From a checkpoint of a small transformer trained on Wikipedia.
Size: width 256, 8 heads of 32 (4 for keys and values), MLP 320 SwiGLU, vocabulary 4096, 6.08M parameters.
Architecture: RMSNorm before each block, rotary positions, no biases in attention or MLP, untied embeddings.
Training: a variant of Muon for these matrices, 120M tokens, 3675 steps.
Each number is 500 + 25 x the weight over its row's rms, rounded and kept within 0 to 999. Layers, rows and columns count from 0. Numbers have three digits each. The size before them is the row's rms in percent of the matrix's.

# layer 3 MLP up, 320x256, rms 0.164, rows 151-222, columns 128-191
110:478526495502537518518465508504495486489483458542469547475497477518501499473504546507476490502546525530503490484499483517509512527485504525493528466502501520532508540472518533499490506535544526
100:478502460482520510524499472462489505526488511522504502525538497500509494542518494478529505516494492509526521503494501515549538474493523527490511493502509483470514455468476508520482459482495502
087:512545518489530547508457477501499493512478482488525530500484519447517434488513485518460532507496523486529458497444513478468487504509533482482510459479570508471511493523516484516497484477509515
109:508507526488510485506524478480521453496467518515480451468536556477512525499491537519483484518500542511492512498505497509510530494526518518544507476508564472510530464468512454538548520496527526
093:493536545508513531496490495478490482513517489511530485487530518484545506529503492495524494448501507482497492511535492502534454511508507533539493480504472454423474471522503476489509506534509487
096:497486489473522478502502524482493537476497507503553510562478523512505506495502512486500447555440501495494480480494520440510497534463495520530517493500479498506494493539438517487508504513493487
098:521532496479462495529490508489532548502528481507494469497521509500470465547435552526483491524493479533524492551485515493530512547514472489471484477510549514510513538486543490507509515515521525
094:528474494566521523520558512516509451511495468512512478473463473469518541496489454512477512488508457459483518550531495521491482459488485495478491479535504505478450473506494472524490504475507503
112:486511491502517482509495528456464528473497520476443468486487516536479512464502499496482509516461537490487476474514499513546509480525486523492549473512530477504531491513508510462526527513480460
098:485489502468533498523522486474486513487483505499505456487539498512504513503484493515531509474498483524483520497527536500510488501507485491493456541536533517479512512490514510466508535537518538
102:521513510521511537486499544475492538475499537484492500499501440453520544507531520487482471475468521502492474493488500501517449481524460538502485487450482559515510500551475501484509500501460510
097:491508516488478525493509503479475477473469488476539490528518491463492514505456530471510492470499537510480505544496469444461450532482512438479536499450484523495501533521542481511492466529472525
103:507461454484491474517513540481515493502469525497526519506502495441513519469464488518488478513508478501529478488535497516495454512548494472521500501507488496514524478478489530506509477484515486
098:516474520541487490499475504532498475518459464535460493461556505527522492524518517495514486513480496495457496477535572482476523536480509511482492516454529477499463480527499511503519506513508530
101:463500503475481492518516533512507482469464453508512527475502473519523506464502513492541502508509444485501498495510487515523513534469542498506510558521540485483471476510450483487495504429516525
104:466500466492537489469502518523483496488503523528436498460500487509498504522508488489515489503443467486545499537474512496530498517481511495515513531495499500504463489492491498558505500506457498
095:482447479483458513485485534512502511543528540516504476490559501495495441490493487549520546473476495502520511484511495474479527531515513510492466540526492524474557489520484474469501518522509541
097:494542520511510503498482525542525502492513468472476535456527520538532497506516524469503484531496487526494522516510478534473532486521464457534493489466520495535522474453505512490486474533494499
103:508495450517499496536488517508491486482518479485498532470510475488527486494510472518502486523492493543535525514479491483525521582503472443514504531475490477463516482560482524492509465471470532
107:469494519458532517519525517501490504505534483534440502531490509509519473421494530499551488542479536483514539482468507471453479522496483480514547506516504518501520508456492454445495501530537474
107:496517490478538479488516481483521499491465521482482518491531477470516484495493493457528519539507525473503482453515506515486513523553533478515478503521538485553512568469538465494482529483500545
097:528491501435501498523512515513449525473499495460482502442521488491502535501500501506510512505543523560537519532517506512464507511505460511509484476487513490487491489532503485453496489523498487
103:486470506494501532518517474500506503479510511503483487471531504507497503526506461517474489521516490478498473542528480504505508499479480521456522487506489501487522493470517508479520514511527527
106:509478463516491526509476520509538497515524512448496525539460516447488503520493502504520528523494548509491439501534464499496482462494505458496504485536463487496452553493455498498518475503515490
103:468488442483483467473442526491535517493502460493505499471498491485441532438536486492472505489500513546497515492457463511506537450513525480504503507544544533514495551499506496469520469496543469
104:539483500536519487470551466484474485507466511531503449519525523494482517485516446506527519507556485501472509486532477488507470462499492512526514477523487478497524465504530492518498494529519500
098:538471542489513554507491498496479529553513520488486517512443488516534485524477477508521475516499511462499509501509518500485491536553472461531462463536488536547454500515517456489484500521494498
105:478480486542489517495512493502484507506478532558460511491525487504439519517519530466459509478484459479520524535475487527451519447494530471486535519495486503529444515450528505461524503471469485
098:541485496501523457466490461536519553469502490535486479493475481490523530486488510499519509493476511525486502500504536465524503474500513527483520470527479458498494499498483539468509514517545506
092:511479488521528489482509436502528494473520548531485455493516523456493471506525514526469522541503505532508554492476477487495462481558520494484478556477445504550502500491435501498546492488509537
101:488492555441518527510501507459463472552494487450481520511513474528476504529488504528516491481484505464519507487467454501476502497478438530477540533462504509535482509468487505499512502538518528
100:464479477513485525475481509481525550531486498483382514489485495496498507476490526483475498469526474493535519528500528482525481466504514493487474541464508496513484505507514467437515490508512532
099:463544503532534498457490522527551469507489493531498534484493514500503511532490514558536486480500535476474522498484505525536436469494510492504533444483495499501496496507521521539498498497547488
095:500469506496509508509539482509468516506468490499526492493535502531435530473523482479522495490538513540499476527502509509466503473465535449531513514479521503485514478492492516475486496491481470
099:516524468482477491488447523487518533522513496458509489543475539476485513473519518465558507528508504526480504465498499458475491496511488522536499529490522455485441495536489497477492466517501476
097:497507508436507513508488565530502536504492436516524563521517460513508508470484465497432546516490521506495481537531500515454493462501525472471496460475488552543507480464486514465502501502468487
108:481511533531452481454500472521486469484485460500522508470539523501473468493486526461500478491507502479501500473452501497483514526497481516462532523509506494576483495466488497483487489525496525
102:476488443509499463454505526531489505466496470472479522481523530513484529488521514486517478515510517465509526497495529503495517501470473503509497515497466502535536510513478527552486479484496464
102:522519534504510507482440429473490512453487512511511482479471544518541490534489503491512491520513511529494504503462486532509482535516474515532498480541537496517492523474465482504466484494465534
097:548491498503515479414486471485456532513481511491472532538522500500523517510505532486511502506538484533532493501498533490522513509535490498487486486539489467502533524518524521505509512482470490
099:530477511520515501493510534505519487486468473502504500506481507513475465497483486492507522480497497555507483500479458530475512546499464521561551496486514498501487441526459459494538484501488492
103:480482459491480521484493528480475503512484503507557529503519548501497526498554512498460484504474510492464467488524487509559516522461491493482530492497529491454462508495466484502522469501483544
107:498469516505537474498468474490497537477536501511525558507476497471530484495455513510510514510453487504538534474529525517455501510502456449499538542463504489528482516508462502509528478525505494
093:448507542501495475505485517508444512508505516503528504495536521494524532465462488539452524440502525497484487515508498496458563484487525500524534485471487462495504517490514511503474474497545472
096:447550456543473479513485472462511480511445509459500465536469507494496507547467505531511509463500567500519536497546457508470515522513495520519455504497458504509436506551505539514468503505496501
096:508488526485465514460495494536514526481493507500497542501496492516544522557477458544493499479511513513471494525491527560437537473492512468513456495465437432452518477495484486454484466549521503
098:512505496532524514507500524482470508550547525477480508513497526499525503490472509539481536507480508473515479496474435504483544473513508530488483544505474479464495510464440475546501512496494548
092:536553488499518513491481489482488508481482553519495511465520454521501491474490497495497500463520492528487466545533539507514477501539510547534506496516476461502497486563509509516506506467475510
097:515515494491481498445504512479455463499497472495515491513496509496523493558525522516478465455491519504540508518502516503521483538537477500516534471485511475503502539521494465506450481519455497
100:483510461531505544542512469488500540483477516522501550533498556470498523493464505520480498540521500527514521519510501530466488488504514549480498493483475511463513471504520469491517445536483503
111:507511493482499532543473497453521519519474500437464474513543515498512525527468549447505451473533515501481516472501498540495478510476510521527461528502472497514473563499451469519498559439503520
104:533455506490487453474501511524542492479513453494443450531496507512495471501526503504527447466524490481511496486538497485522506519463540522525492494512497504545529483517459471519483485489486503
095:524454452484519487497513517496492503487487471466494507487474493471502521511511503504514491483516503480478511450488498501520487505472454495482496519521481485495478511482469502513491469551488494
100:524482481503527520481496497460440533449513548545481478492493547523531520511489482502503556496474493495500498464496486494482543500504525502465542547501491480485472524498492506511490463471511505
104:511493476464465522520517483481534473560482479524523474482496500472471521485487507466498508527530451491460503502512467508509517522513499503519532527471505529501467547536537526487456521481495480
102:515512467497473511490509511541484471456461497496518474522466511496457462490503494484512458533468486452520497490459508486530467470530522523482520491487477490505514517501500514533513549472491505
101:531489463525512511502478507530516522503500466474493500453531480499474500461489488501437477491505504476474486500497538490532504458490486498523469465502483535528514514538497511468470538509477511
101:512449491484539483514492524438495521518529469498529489511483491490520525523525497466459536489452539554509485533498463481497506467501457515518477514478500501480437460519523540472520462477528561
101:450458529517555515508510483496459485496502539528537534472524465524491488502498494477538520511478551509497535490514528433541521514546479489475463507506512495502501483500503532475536496541479519
095:463494492488547484521471513491509502481497519536522496518491507519511483484522507457484486528517505549523508553472465517500488473506462522507531503491459480533484497472540541502515478521479497
094:551497512511483480463483458502487536526513490483499494519528486513489476453483547475526480492522517538483504483507458495514497487521504471506520531560527508524499497475486505518505456501496488
103:494529536549484490501479503552496511525468561507473515534488490496517497535483499520511489462438483473499530515483464497510520540529516465530544464502529464480474499500574514497536506501531519
102:492483483511469481480496505496512519483503513476467463520484532523503497482528527484550505489525485521550461522525525467489506574527488437451491510477545487502416492483501497499465509515489499
099:492487500542485542485490500488534506493525544501500480487512520480517499503497534475505512528535516478487492457496526517528528524542528507494493471508491444479538495541517507481503538471477513
102:457502512585488490522501463520507505491536535483495437515524504491498487470527483511521523499483554500487479501484491482485531555532503524453567507521481506523488518469499512502529555479479502
101:505503523528490465489520503482453521506469494523532523497486532497522502521499485537527480511472482495497472518515490488511480510457519511462531518488525515512523493522493499481474501480483496
106:466514492509509520483454478506506508530510518538462498502543476508505495513525449476505500522476441506525503497474489451492522503513557500455525489475495447482520455501475447496508499464527532
102:538517544451548508504518464507550507510558456514515449548468465511479509528513487493524507500496478460470542489542508559484489498507516509537491486521479521462521514505531514487523508538520540
101:533460492516488479513488457511504470493424476548490507508487460473472497505505475484456453487478460482543482522523527472514534516476478530477538496506501530512486510479527528486484513491548514
108:502468521494496524514519507508459498508517547527475528516500461511525525532497488539555508482527505480488458511501475510475487484539520555540452491487541499508509495499494474515554516492488498
116:478512481466474486506489499487531518493520542471522487509490550512485483529508471478506532484488469506475463517509503483473500563537483487481478501522529483501539535495498514518537545488438544
089:493513493449444477490473472495541499516514512496491474475558510554513545478443534546522475469512479526534523497525515508509497484539488530527512534512462478483491498490519573515497523533492529
# layer 3 MLP down (transposed), 320x256, rms 0.148, rows 151-221, columns 128-191
104:489495486501489524485530514536491500451508526519530493513466512520487481481500492492485538483515536517474511542496471495516546504488480539509497472514468501512478481539462511510502526487488533
096:506461520499522446510498508502473513522537524509480486486465498509524505546496478489433505496523501461487509482503474498446482504491509544508490466534501493531476485522539521540492486487519451
096:530526453474517540529482506504503509508479551466491505541509515498531480566523545491484516498489530449522510531519502508521483518496501527510465468490536513485482455478495483491487504514496480
100:490459474498491464473473517468501474511527475519513500488484495494509474494540512480501492533494496515503488510477515553538508469532484541492506505509482515468516470492490553500520502507504486
097:506525441513454509502541492543483510512477500514469473493487490459528479501533520487517507510517493502469583512453528491534480524539556516431532542527480474492514502501508484487521466480489516
100:489499473501507446521470473512498483513495483566530502507517453535467526545502534486492494471508516521505487523469559542518483519518515514499477535546508505514466521514454544505468505457531470
101:469503515523493522525460494504500476518503489558485484532512544518491488498532522476463502537520478456484517531509498487522447486484469490525549496486494554507478505494512512511493524517493537
099:452526444513498468497518510476485497463466525447493491509520491494487494496497511509506507507496503532485518466506492504524492456543487457516482486505488460484472522473537531515553526483498489
113:504496507506504507496499512500492551473549475524501523477517490473473537501511502462499501481461513472466472538488450532484475456495527483516512477531489436507489518521487486476524484523471472
103:546521539507506501565490534460467499502468513508489487527536488523535537524497468550510525495453509505501479483468495480514473527506499496499475524508502497482518545495506467511533508467517519
100:503471488530510465427511492516481502534505489540518479522476497516496521506499508521477504465501515514514532478503500511498504524482492502525485531472473573511473501527498510508478497511500483
102:529500543535502540488517517478524534508530516493545520480508529514507518493467487504474485563519518484528456442518506462487475525475484485559501519484534509468501490500550515534475531511499476
102:491540503501526500478509508481536530549496542489502472502516525481543531456468531489488527495483482472493514489509488524477508508475518465513538490466476524508526468485507468489507532499536520
102:531498523486455535497499478503538486519520447510482502485545513551467516487513473551504493496491492532501521495516512523514531507474498534530512496486515444512427551522480495510464513488491493
102:551467477529503497490509495517482480481440481483535490495518502509481509476481520498524545532519469480503493503535482520485505515502459510502512515542505513533467524493457478481503503469489498
098:514491504485548479474515505503490485495469498496521493523531490495525438476514522520529539501475465412553496549532474495479457512475489538526528459504491489491528482496526472525508470507511515
100:509519469472506522515471473484471486504522494519448497492480489521520553485523515466518535498504524539536496477523470519524487512494468499476455513481504512513480505520530495533505516493503498
094:499508470491471492498536511523505477516490518521545481499487500508475513507489476479537511475537473526477479494471527552481447559478491530496516507529483544509523509509477509498525502477483512
100:492488519470577491492525494508512524544507462513478469527503482492494503441514519502518524542504559540470515559483519503502541516489499487505520490503520485467500551509502488505497407528478470
104:494486436481485536494507539495474491435512500524475515492482525509545513520450491502476481531501512514514508516522482539484514506530515491521526474483520514532502515502516497463503499531475498
106:491491484515541477502476506452525457471488518511502503523522497523513463519525478473513514545479506577463529487513449502474489505497507476531518484506535509501487474473480529519507500520517517
107:515503450534547477487486540561552515493516494517486498489476509503503530500519524483497476525484491514496519478484485492511502481495499518495510494528511511482503507493483566482506556496493504
102:489505492488524511481496499538528508467498487499468479556513494502496486495515434497514506492462482467445515458524543498522496506505499500497442458478476475477488492531543481483483506478527474
101:544493532519504472464463484520508523501502506473461509501522529481489510501526477506467499540483570508472489522488558524487494491533531513510503485523508490497494485541507503505499508524506477
103:526486449537470480500475506487511494511499504497472508540514545494498534504501528503508530509486497523515520507493524473510509529517520475481529465486495514441521478474494532486515509507527476
103:498545516481497509488500489492508475506476487482497512516551519482518469511527498542470492523509563482475537492485512490530505544481539442470500498513481488502528525550463467504551512513480489
103:496537495503477515477472496513472532522466528491529496574467499489511527531556499491461496446504537487481515513495488475501480477493483567447510533511531493508529474507484465503517509503477520
104:529537504506514526504474513473485521502516503545483498439517522484519505515520538490500509508507503514538527500524493483509480535507483474504547510509530481506474484453522495506499528489516536
098:514489499461493474517459485519510484491519506514512538535513489481541503470488472449438500517526483494520510497538505496488520506481503544504482498526534482510519475502441507511511480465435514
102:468465477495481531503503426467461469511464474477517492494502518513520484485464489492498496527525484516520467478525495488493478491477496516541492486448464499516518526541493520463520499481491488
101:556500496467475491518477518471468512486494534512501451496459500483457469516511449518518489502509561484535475497493457482497473494555495508468511523485472469523500499474497514477504500491515468
099:508515527528496525475447473496519515469491473475494448507494490500564541522528515528496522521496496530513489552515483493481476495502469507516508565499510498483456535461510533501526436494491518
100:510513495521509501483540523448531514513504544541533504488462543506484520503466457482492539518507486487457478505513484519464538562487501512494466496490496502515501491501497486495512468553515508
096:481494525456497533507454512506463509504508516479477493503561490529456542517486487474487479501499533521465500469530511482478497536454484453541502474471532486486469478507493424473521501519497487
102:478542481486460491453482467457514503518494521515474495466468479446524507488480520500485527513506432491477516485451500480487504491481508489482498477509508505517506509520467457495509527469490515
101:484537504463541465478483502489502508494531500476528491568526556523499499459503494536494500510564515499505532494503526490505499537500473541487504518506489518523494526492533533463494478499495505
106:494527533543506451468454490507497478453500478523495475472519511474466509499495501471512480490506531502518501495484493500517492511456500494533481522498503486507494510487496484497490545510501478
100:493507485505446507475506531507516507514552495477466485502500482521494520475526504507495513539501500538464466513471509563512457473499480466487471487472480508527468564481495531503509505488469525
101:498526510477496477511517495520503492513516505544444528487483480524520538489505506521501479488539524505502514499474504541494484512512503501510463498511482510504491473512514494506488510479523467
099:498522552491485473469474557505464506539475498519486521560527472484519487521525519463509500525501501477491529485487492497521551496510506516496522494465535511510446491506570491471505479498509488
105:490469542544516518531517478598473482529487526523496516449452496504510470531505498482484512492456478500494498500482445526537524515474453483485494501499506476493477480492467517498471499528506466
104:479476513522494516469533522501532482511474470518528540500488477527560517449478508489469534526503482528472467517504528507513492486476545508467481489500527457518531511504481474473505507493488505
105:487527497552525521442477503502521478475524492523507490532489489491490536524470477498464475527515486515473467472512533520477544478509496481478498486507479496459493500507516536497490477526513484
099:483463535469443468524497510526452502547480517430509515527534518496488529468509502469514485499519484484463491536495523503484505522502522515528503483473497491477503497484472447520441503466551512
098:497486536460502500477495508511482502480497485481519468492484506524471490490446496482524472480517529467447498499448535507488487473538478520484518489535488546518533465477520515478544472529477524
097:499464517521473499502527484484498500485508518509476499497499455514501468526589479538530486479444530497529530578483558487541506490489486513466521507496538500503488524506448508511463477494478535
099:483546549504483441518469511520471498500522509502471518515484525471491460494484525518509497509479529518517483515451448544485509508522461482467509509487512493486499477489496500476503536469471525
096:497517509493490504472505531563448488483515525533533493515502498492519499479511511511518494420507458489528514485464504522479521509529459486548454521518473483521433504457526490496531475470498509
097:494523526464507480491445544502508501501477520484529557491530477483476462464519482527469507495517493518462431524521500508488484520505531503516506515472456488498496539469547494509489498495531509
102:464479464525490489527476528512522500477469528504535486522522525503498531519469507496524466543548497534461511519520502544527560553516466490551483527506501529523478527489504506494471484528507493
106:518571463479472522514487495491470491483467527528471481545482493517486488517473519436553472506539436519471492500465508536501551501543488481517455519493508509516514510497475508501458485485511504
099:494473495512492494497498520523504493505525499511511547479461530478495504491522506474486510482519520497481522503508538528503507506513489491449476511499464461500507494509538485515510518552521512
096:470542541508508499517493494525472481471499553515439492495525474503527496505502493509487494486496571489500498503503499490508541497502474527428517472500504504489520568520468503536501552512494520
097:520511460501535533497482521501464519477472480514504478533468528483522506499513516570492535503450495487511533489501504494488515511529537501490483538533497475501517521562482466465530489522479513
103:459514469471477523493559519523494517506457496494514542547466439498461504507529495503482492500482478445550508518459472492454476503485577491524538495500541498488481496523463474502485541462511515
100:459471494460488468498548530493572464476472494512523491509492506515454478490485475468473535506507493516552540520490539507475476457510458499482519475478502521555489499526498496474513546533472532
102:506498526504491528488542480537469527502506502516510489508503507485488489514512440515480520492513516497489455474459466500536529494516479522494502479514511461487505498499519495459477506473455503
101:537536485457490489502476500498489479528504497497516492513516510490520496526463491529544510511501518533491489476527534529508565476479489525504475497485496472484482423481492520519509487486521512
104:462502524501500530510539542490472481504482556440509510552484508503491536522481508496488473477499498568516481520480486507514508509466527518472507493512493526457491534499529508517521458467520509
098:503525498514538496507476536514564508477511473496490571520503493487519525470519528496495457511517522495473540526505540516511510515525525509484500515498511485522495491500516462524470498523522514
100:498494496519504498461520515508525526528475494465486517478509507487470502485492507495507504492523511491529454469483530501485547479541539518506532492502483494516493526497452571509484538512484511
105:466489482470457501521516442505454516546481508476502483543491457513521512486516490526493526453515474491490510521491518482492512473482485529515505519514504481510541534526513509508446494530513494
099:494521495458470487492493476472487486519511480502526513526537517538500467506503506483489517537562491475507498491487496502489451472501508536487487505491519498494536543520505529530494494492496487
101:470474489503488522459500482532514480549525538525523513498568489516500514501533503462502545509517538510474512500575529519508530557525481501456504472494504535509526521518495514483485529507514480
104:528481495479480500460518484546547526506497523517509471483498496504471533516525494515478500541507538493477505482514483479467457547488478498502508511492539425499477477483547453458508508469467498
098:470500500488504501520522478464455505447520482499526493458512480432508471517470444527468502494501530488514487485495526507486457519457502511464515477475549513540518485530506501547519453466526493
102:491490507496528534512509503491491489556510484494532550475480528526532501478495495468510488514526466514511460514520532479528481507444499477501526455498487574543503509507495495468522456549481491
103:479518476516499482517513463515507510477498537488540458505521518509434477527481472504502490484484528470523570534491467534486508509526522521525479504478494490569526492500509485510522493488510496
103:448492503480503500481529507499478488488478471493520539494494466524506469492561497525527435499514469505492508574507473485497511497479509492507519506485497511510504464511536530472476483462497453
103:504473488528482576479502480461515494504530476522502507533490489516536510508513521480516491510500478520513511503490519511491493458491476573487520515523506486552489525482531437489496492528525508
106:474453476485503472503474491515513492483525483502499492513487511521480510510522513528535510520484501498517490524543468505496498514525466493532540497469521493520507519509497461510501501485498492
# layer 3 MLP gate, 320x256, rms 0.161, rows 152-222, columns 128-191
097:520483493491495487478484533508510492458498480491461511478488518511506502479461501549517454510502513514472470527510486510479449463509477510546491433484532529463483509535489498505531547513503501
089:521541476483512509538469508492499490515490523491503509511512505462514440515491464451480553487495489506512535536441508488463474513547502474489509512490525510513494479501500467503540518485518479
105:532488492499530527471460522488515541465523492486487502471508531441439492489516495500501477515497468481527520507523485473513484500511469481498487522469472516487441472524472504511473514527475479
098:480524511494538547475532482474517475511469507557466488539449503504469538523485502519506452473531453520541479452524461493482496475516504505481540534510523463527481513507490532504568519489454529
103:484534500472544483489509523484530505485491488506522524470523474503462535522497508520479512486481488482488538511548476534469545527493536477507487531539471507499526529487559493494491510476508514
102:500496496534515491511519511510454475530511522544488507483517450517512521496515525484503516512517511497449480500478498467527507464515513528506510508525568506561468481520511469542529501501488545
099:535481493502527502488504520513501483478524551510485481495490482497483501536528513499477466508498501519476495492529462490510498500564505501456542510508530520519492463493468427523487484506485491
110:446518498483523504510543507528492494513503498513492494479450478494503492473483497471475504472462550508496503496506480526505511499514465489467524484540478487516496454533527536473461449497468449
102:500485488469504505487510475523512492490491518501513484509551537432457542510492478501493522529540496510495451475508521504474484474503528447502538522549480459508512544556536507497494560467461539
096:482492476463482500505489505485498455512478541505525503520503497498485458513456512480485474536532469487509516473496508507513497518507498512490514478512530443516503481483530481497489471499496496
097:513503497486483512500510432502480524525496500530518469474520498483524486469519493524500462494498495472490503512504532503496463492508512558517541481530520498525508522472482478500515541528472497
102:497485506487482548531510492510525508464532464465496437474498458441503491499500502515488494517536504503545467522495512536525488471517431510498493501516474532498525465481560503516494484472507524
098:513512491490469482490504552493529475521492500495503508469494544451477530569503538504516544450507509527498501473542499502529521511515523514486490503497500506521483512455481526527499480476499509
097:486471499534509501503512518453493488521440517506497519479506510468474461496483515556487471497471533501508423548514449459497551513474509502535503529480493513473493494501536501520507467533504445
095:468488535515488491471516500518508496424491516529509534512508503475526453498489511542495494479519490495512458460525503490535545499508479487496499480508503504525496512525491451492502478473527456
097:516533543533532489504526488488490486471527530485475495462470482484444499514485550539483477537519496515475487493472504487493470442515532506531526516547491490485487523480468476491540505472488501
098:489521468502504518491515511503489489495437501498505512477496484469465523487506500487491499515520503508497496459508484544531478463489470541439492532512519502506509473502494495525488504484528514
102:460515484483434484467488480522530490509526495487503515511490491490507511498485542516507471503485487534508543488495516508492540517481480512500529542472532483477474508536467493498531447483478496
101:512553515483473503536538485498466544496527502507498472484477532489488501520477456505489488443462472470497500504459540468524534465502494515485513467506470463454487439514552492516485489498471493
105:463474493530495476498552553500513470536502486521513491506518486503528501507550507483480504490481496488582553482577471513566485549515488503519501456518503498480477495504483515511492501479506506
104:491482512514519468508492480510488467500465492497456540527500528504521473513513545523460469509482496477465530491492509485458528536468543519513519492535498530509486503530481497513484526490534489
097:499504476481515500538485525503507496513489486468471518496475522526518485501483522455497492521517518498541516507528504479478516522522508452478496485543495467490514508498470484512517490517478496
104:515511509513484483499512455515461484489481483529493532523503515526508504475495511530473526507549455522476521501525482545506498516510493454496546495458477516466477452469492522459517529513483494
102:544498482478504478533514494470525478548498520470497469487495444486493507534487497542502495504524487469544548540517449503500504534468504531476517511489474503525505511468496508548500500476456474
099:502491479490514521490500493482492430502509508477526479510495463540537548516540489523480443520498469493500535506465532485517494493500483510496508511521487474513491491477486504507494481486461503
097:524479479501463496501459530533468545524513446483519457483487503496466531536493495494484502504510541481511523501490519548514485532559443494498511497556460521507458496507477455488526538504476472
103:474503490508456525516504484481507538505512503532489509497496500557496503515482488482506509517438489499538495514461521486482494555457475519463487477499505495474514502493515537480474487453543479
099:488550501481469481481493493489531533503459473467511516476487522543471525484521509483551506448517507532455497514510502496455494507476521495486512494518479508470497471506531467508470517485491513
099:483502481524490500483514538495501556501529509489514546475545460471475496476535559504540510499488477491478482494468529508508548508496519518518560542556555510508510501519531490514490497541500450
100:526517489473509515507519540469487488504495526543533469515559495522479456474512557492513528546481494479465524514521481493475525473495476509470517518541468511499510525526506472482528544509487507
098:491522516474549446506557527493507464484488452489552512515511471520485517469489467514463525495498524459503481498523441519530503501481483486486549482528472516502501442514526507556455509491449479
097:497542500520496504483474518498535497445493503525510462454501531417529518505468516495494510502518498479508504525487494509468483504536496515474454466501492494517553493484506534518506524533460473
097:479505456474489533526462477495464458553483496519476522520509495516496501505501467481501533515493491522446463511453547509473481496454548485485506521469510498459545451509494502498547504507496491
098:494499505485478500520529502499479488482476488547508478474457467545472560499505521533505466497514488508509496501469482488462519507530537508466504421517521500486494472510520482516466472507566471
098:466518523506492454482489491447503508501484494483525533535515477482453493533505487468493511509480460501467536501482440509491476536485509467543423520518500531523489494502496570499487484515526501
102:516506541510522508510488490508506433478545438503495503493516516473463477508541494530542508475491548514525460500515492487469499516504507558520509516499556489513523546499504522467514504469525505
103:523555465459501479522502446479501445518547519480449497563473547468454471516503528425528489449529496493505501498519549495509463513509514468567468491521503515453486492516496530481485527523530507
092:469473476488465452509532504510536531490495492482480474528512493525487533468475480477493487468494518516480521473475478503498528482490516460548499497501446509474504501485499511471516537492446475
101:473505495456551471467500499498455490518526515521519538502530510479441517503475513465488494507503510496472534494452513501567469519518520481451512491495489461494484479523492532519502507524483522
106:484485477529479491488469485495524485522500525486519517524491559501464527489537504475549527500507467493446502494473512496472542484489508488464493480517437500491529522453471490505506533479498490
110:516522507560496505460469474491477483530582516482558507512515515513511489509507545551499448530487493476490475481505514461499480519485489460468464487536507491481503458465494471511500451494515453
100:486485522523474497514520539482519485424503517486516525498458491502498536484513513491494505510505494489531494480491516527511514501533474513545543494571515517480450471479512481489501520531525483
100:471514515437517530526461476576513517487487482526553494465558458503508504477468527511445519511526505475459478525490520510499489461531461487479469560481490558526490519453512491544484518500539460
098:531502521488532517511484517528465515461512505502467505506522481477503494473526501483499438487521446493534510503482535469516515463515485505526526504450505476507513500492495494472522554515508492
097:505516506514534490513478526499505479454530469517484474536489540488467507520496513478482493528542495543510493506484465457473480455466484456446516503496512524447477521491518538467474515487497473
098:455513502523490534489537501517498529478509469486494481467471503519475513496483476467474520491477484502483522471505502475541494474517529444492506487511498509531508490515511526497529503569492508
093:426487507509486495480535531499498461480517522475506518493467578521518517530521501510495517478523512486488479486495478515519553499472488465510500504493515495488514512510484501513485505486545465
093:486513503537522527470592509497464469525506532495511447508504493495526478524509547516495508499500527483546509528528504480502496508539474509543528522511503503482502495502498478498500556503500499
102:472486517506510482490477507500511515457533459556518528467484457487505491509524507479523486515475503522514492513508494490495459512482487507466482489502480516531526482470473552530474512502463508
110:497530452496469486474485473471529533469513546447537434499501481457508526508513470490515501470511548493489481516500507561518498512400510554485464486500538506494534489511490485508498528502511497
096:497489494523471526490526523527495492518449568486505482530490482505462474519477480486520540515525491504531502537538496516498500482520458475461478493486491528497482481535498523520513520490463527
095:493528514480482525512535512461469507479518510479478490501488516494521497532470520464507511495536531518547458560512547524511504475449487548525498515500482546428487467536499474520517440502522504
097:479514477474526501516521497503505477482480515561525512504517485514488531487492510489497511566485513471502538558526470438529522486501504513492481520490522541493504513481489460505535474489507513
103:487493455449508513490523531505542508496494511504514511495498514454489531471473507483499514438499465486477492545500486518502522470466490513513478522480507500496478491539519488489548455455534470
099:518510448504486465495510480495463471469503490497504472536506503499519490515514488510493515485518489548524478451457508478518518524514536527535497475529476505531502498504470476479539549499515501
109:481482537483456495493514492532522458496515496473479486511479518495516542529538493518526459457472496458496538497505504489509481493489484478508447520527513479481475483482524516486518491567480540
103:487450526486514470468502503548496498461503492482449480465465498535471507526464558504479477504514513518550492480509497511529504483505478488471473481531518493491497516495514464507518463518485450
098:483516498492513475514495539524500504527463562543502517479464456537518515485513462456508527482486464493472503526500547470512537509501497485470517529504541504483503478515494494482516474521488508
094:463489503523467539548515481510496515477503512469489484562491511523506482479476499512528531455482497540525500479479521522455558498468555502476508500463507467506515516501474507469544491482491521
087:445482500505521488500507495496517527507525473515494476513509474474495459508468513505542455483502488525526490484465472524546511562514555535478529508509559469514465528505491502511522496459521535
098:483490493496516473513558526470481501527525504507555484498531437533514493528525511518488519548463470470549476484514514522505526502513446522514480484512490494494515523523482506533493502520508524
094:505523501471491525466485508491502515533455503562508473487534476443481499469508476519510497530490501503468463463509493510495496530511562534467473494498466478495514506458505473493495507513504481
103:477488497514501443523539491473494462544521519546508477516460484463498495470467504478528496515502516508522515534517512459503494482522516492525465558515513522466485525504477483487503507549498498
102:454504487514526501525511521531514515498481491489495450501492501509494497476507493517512479501499537493487511537451471512504499536488461497451486523519527490446508517544494479518496516480526498
105:495565495522486503513492472514495507522478536538477489537464494503479537500466524486493520515494490493452515535521513535502503526555503524475481488477498539490501497505542464551501503516441525
105:497523518513547530508466487510464493512512484479510511485499499492514506492535510510537497522503505474513506463471501477470493479498531492515542502513488496529580461561418483470500520469520493
101:524531513560502509486515517539485528501512493504492460519514539520495523492499487489470467528531459480462516527516483509469489502511514527519516468476496528530477499483506536527523508452486461
100:504511520469543455500523450482521506514532524463524501513503544491544506549519507500567509472524525506484508495506525512484501539516507528516514496517500471472501475508487480520502498536529493
101:508514532484465473512490502498507498492545499461486493516479492458490482510500521478468500488531493484500503479473524510490491556480468477509475516536495470507456478492499525495465473492456492
112:547503488548543503520516494516480457469497482501471511516513420463508542461466525493455507521489506456518534497480520509495485462449519507527508477479461505508474486505494479515474481507522467
098:527499470527540520502511494516433512495497480499530494468499494466479499495487476443488524485512480522485521518463477532484496482499527460473516533485462502521511440448521477538482497492509480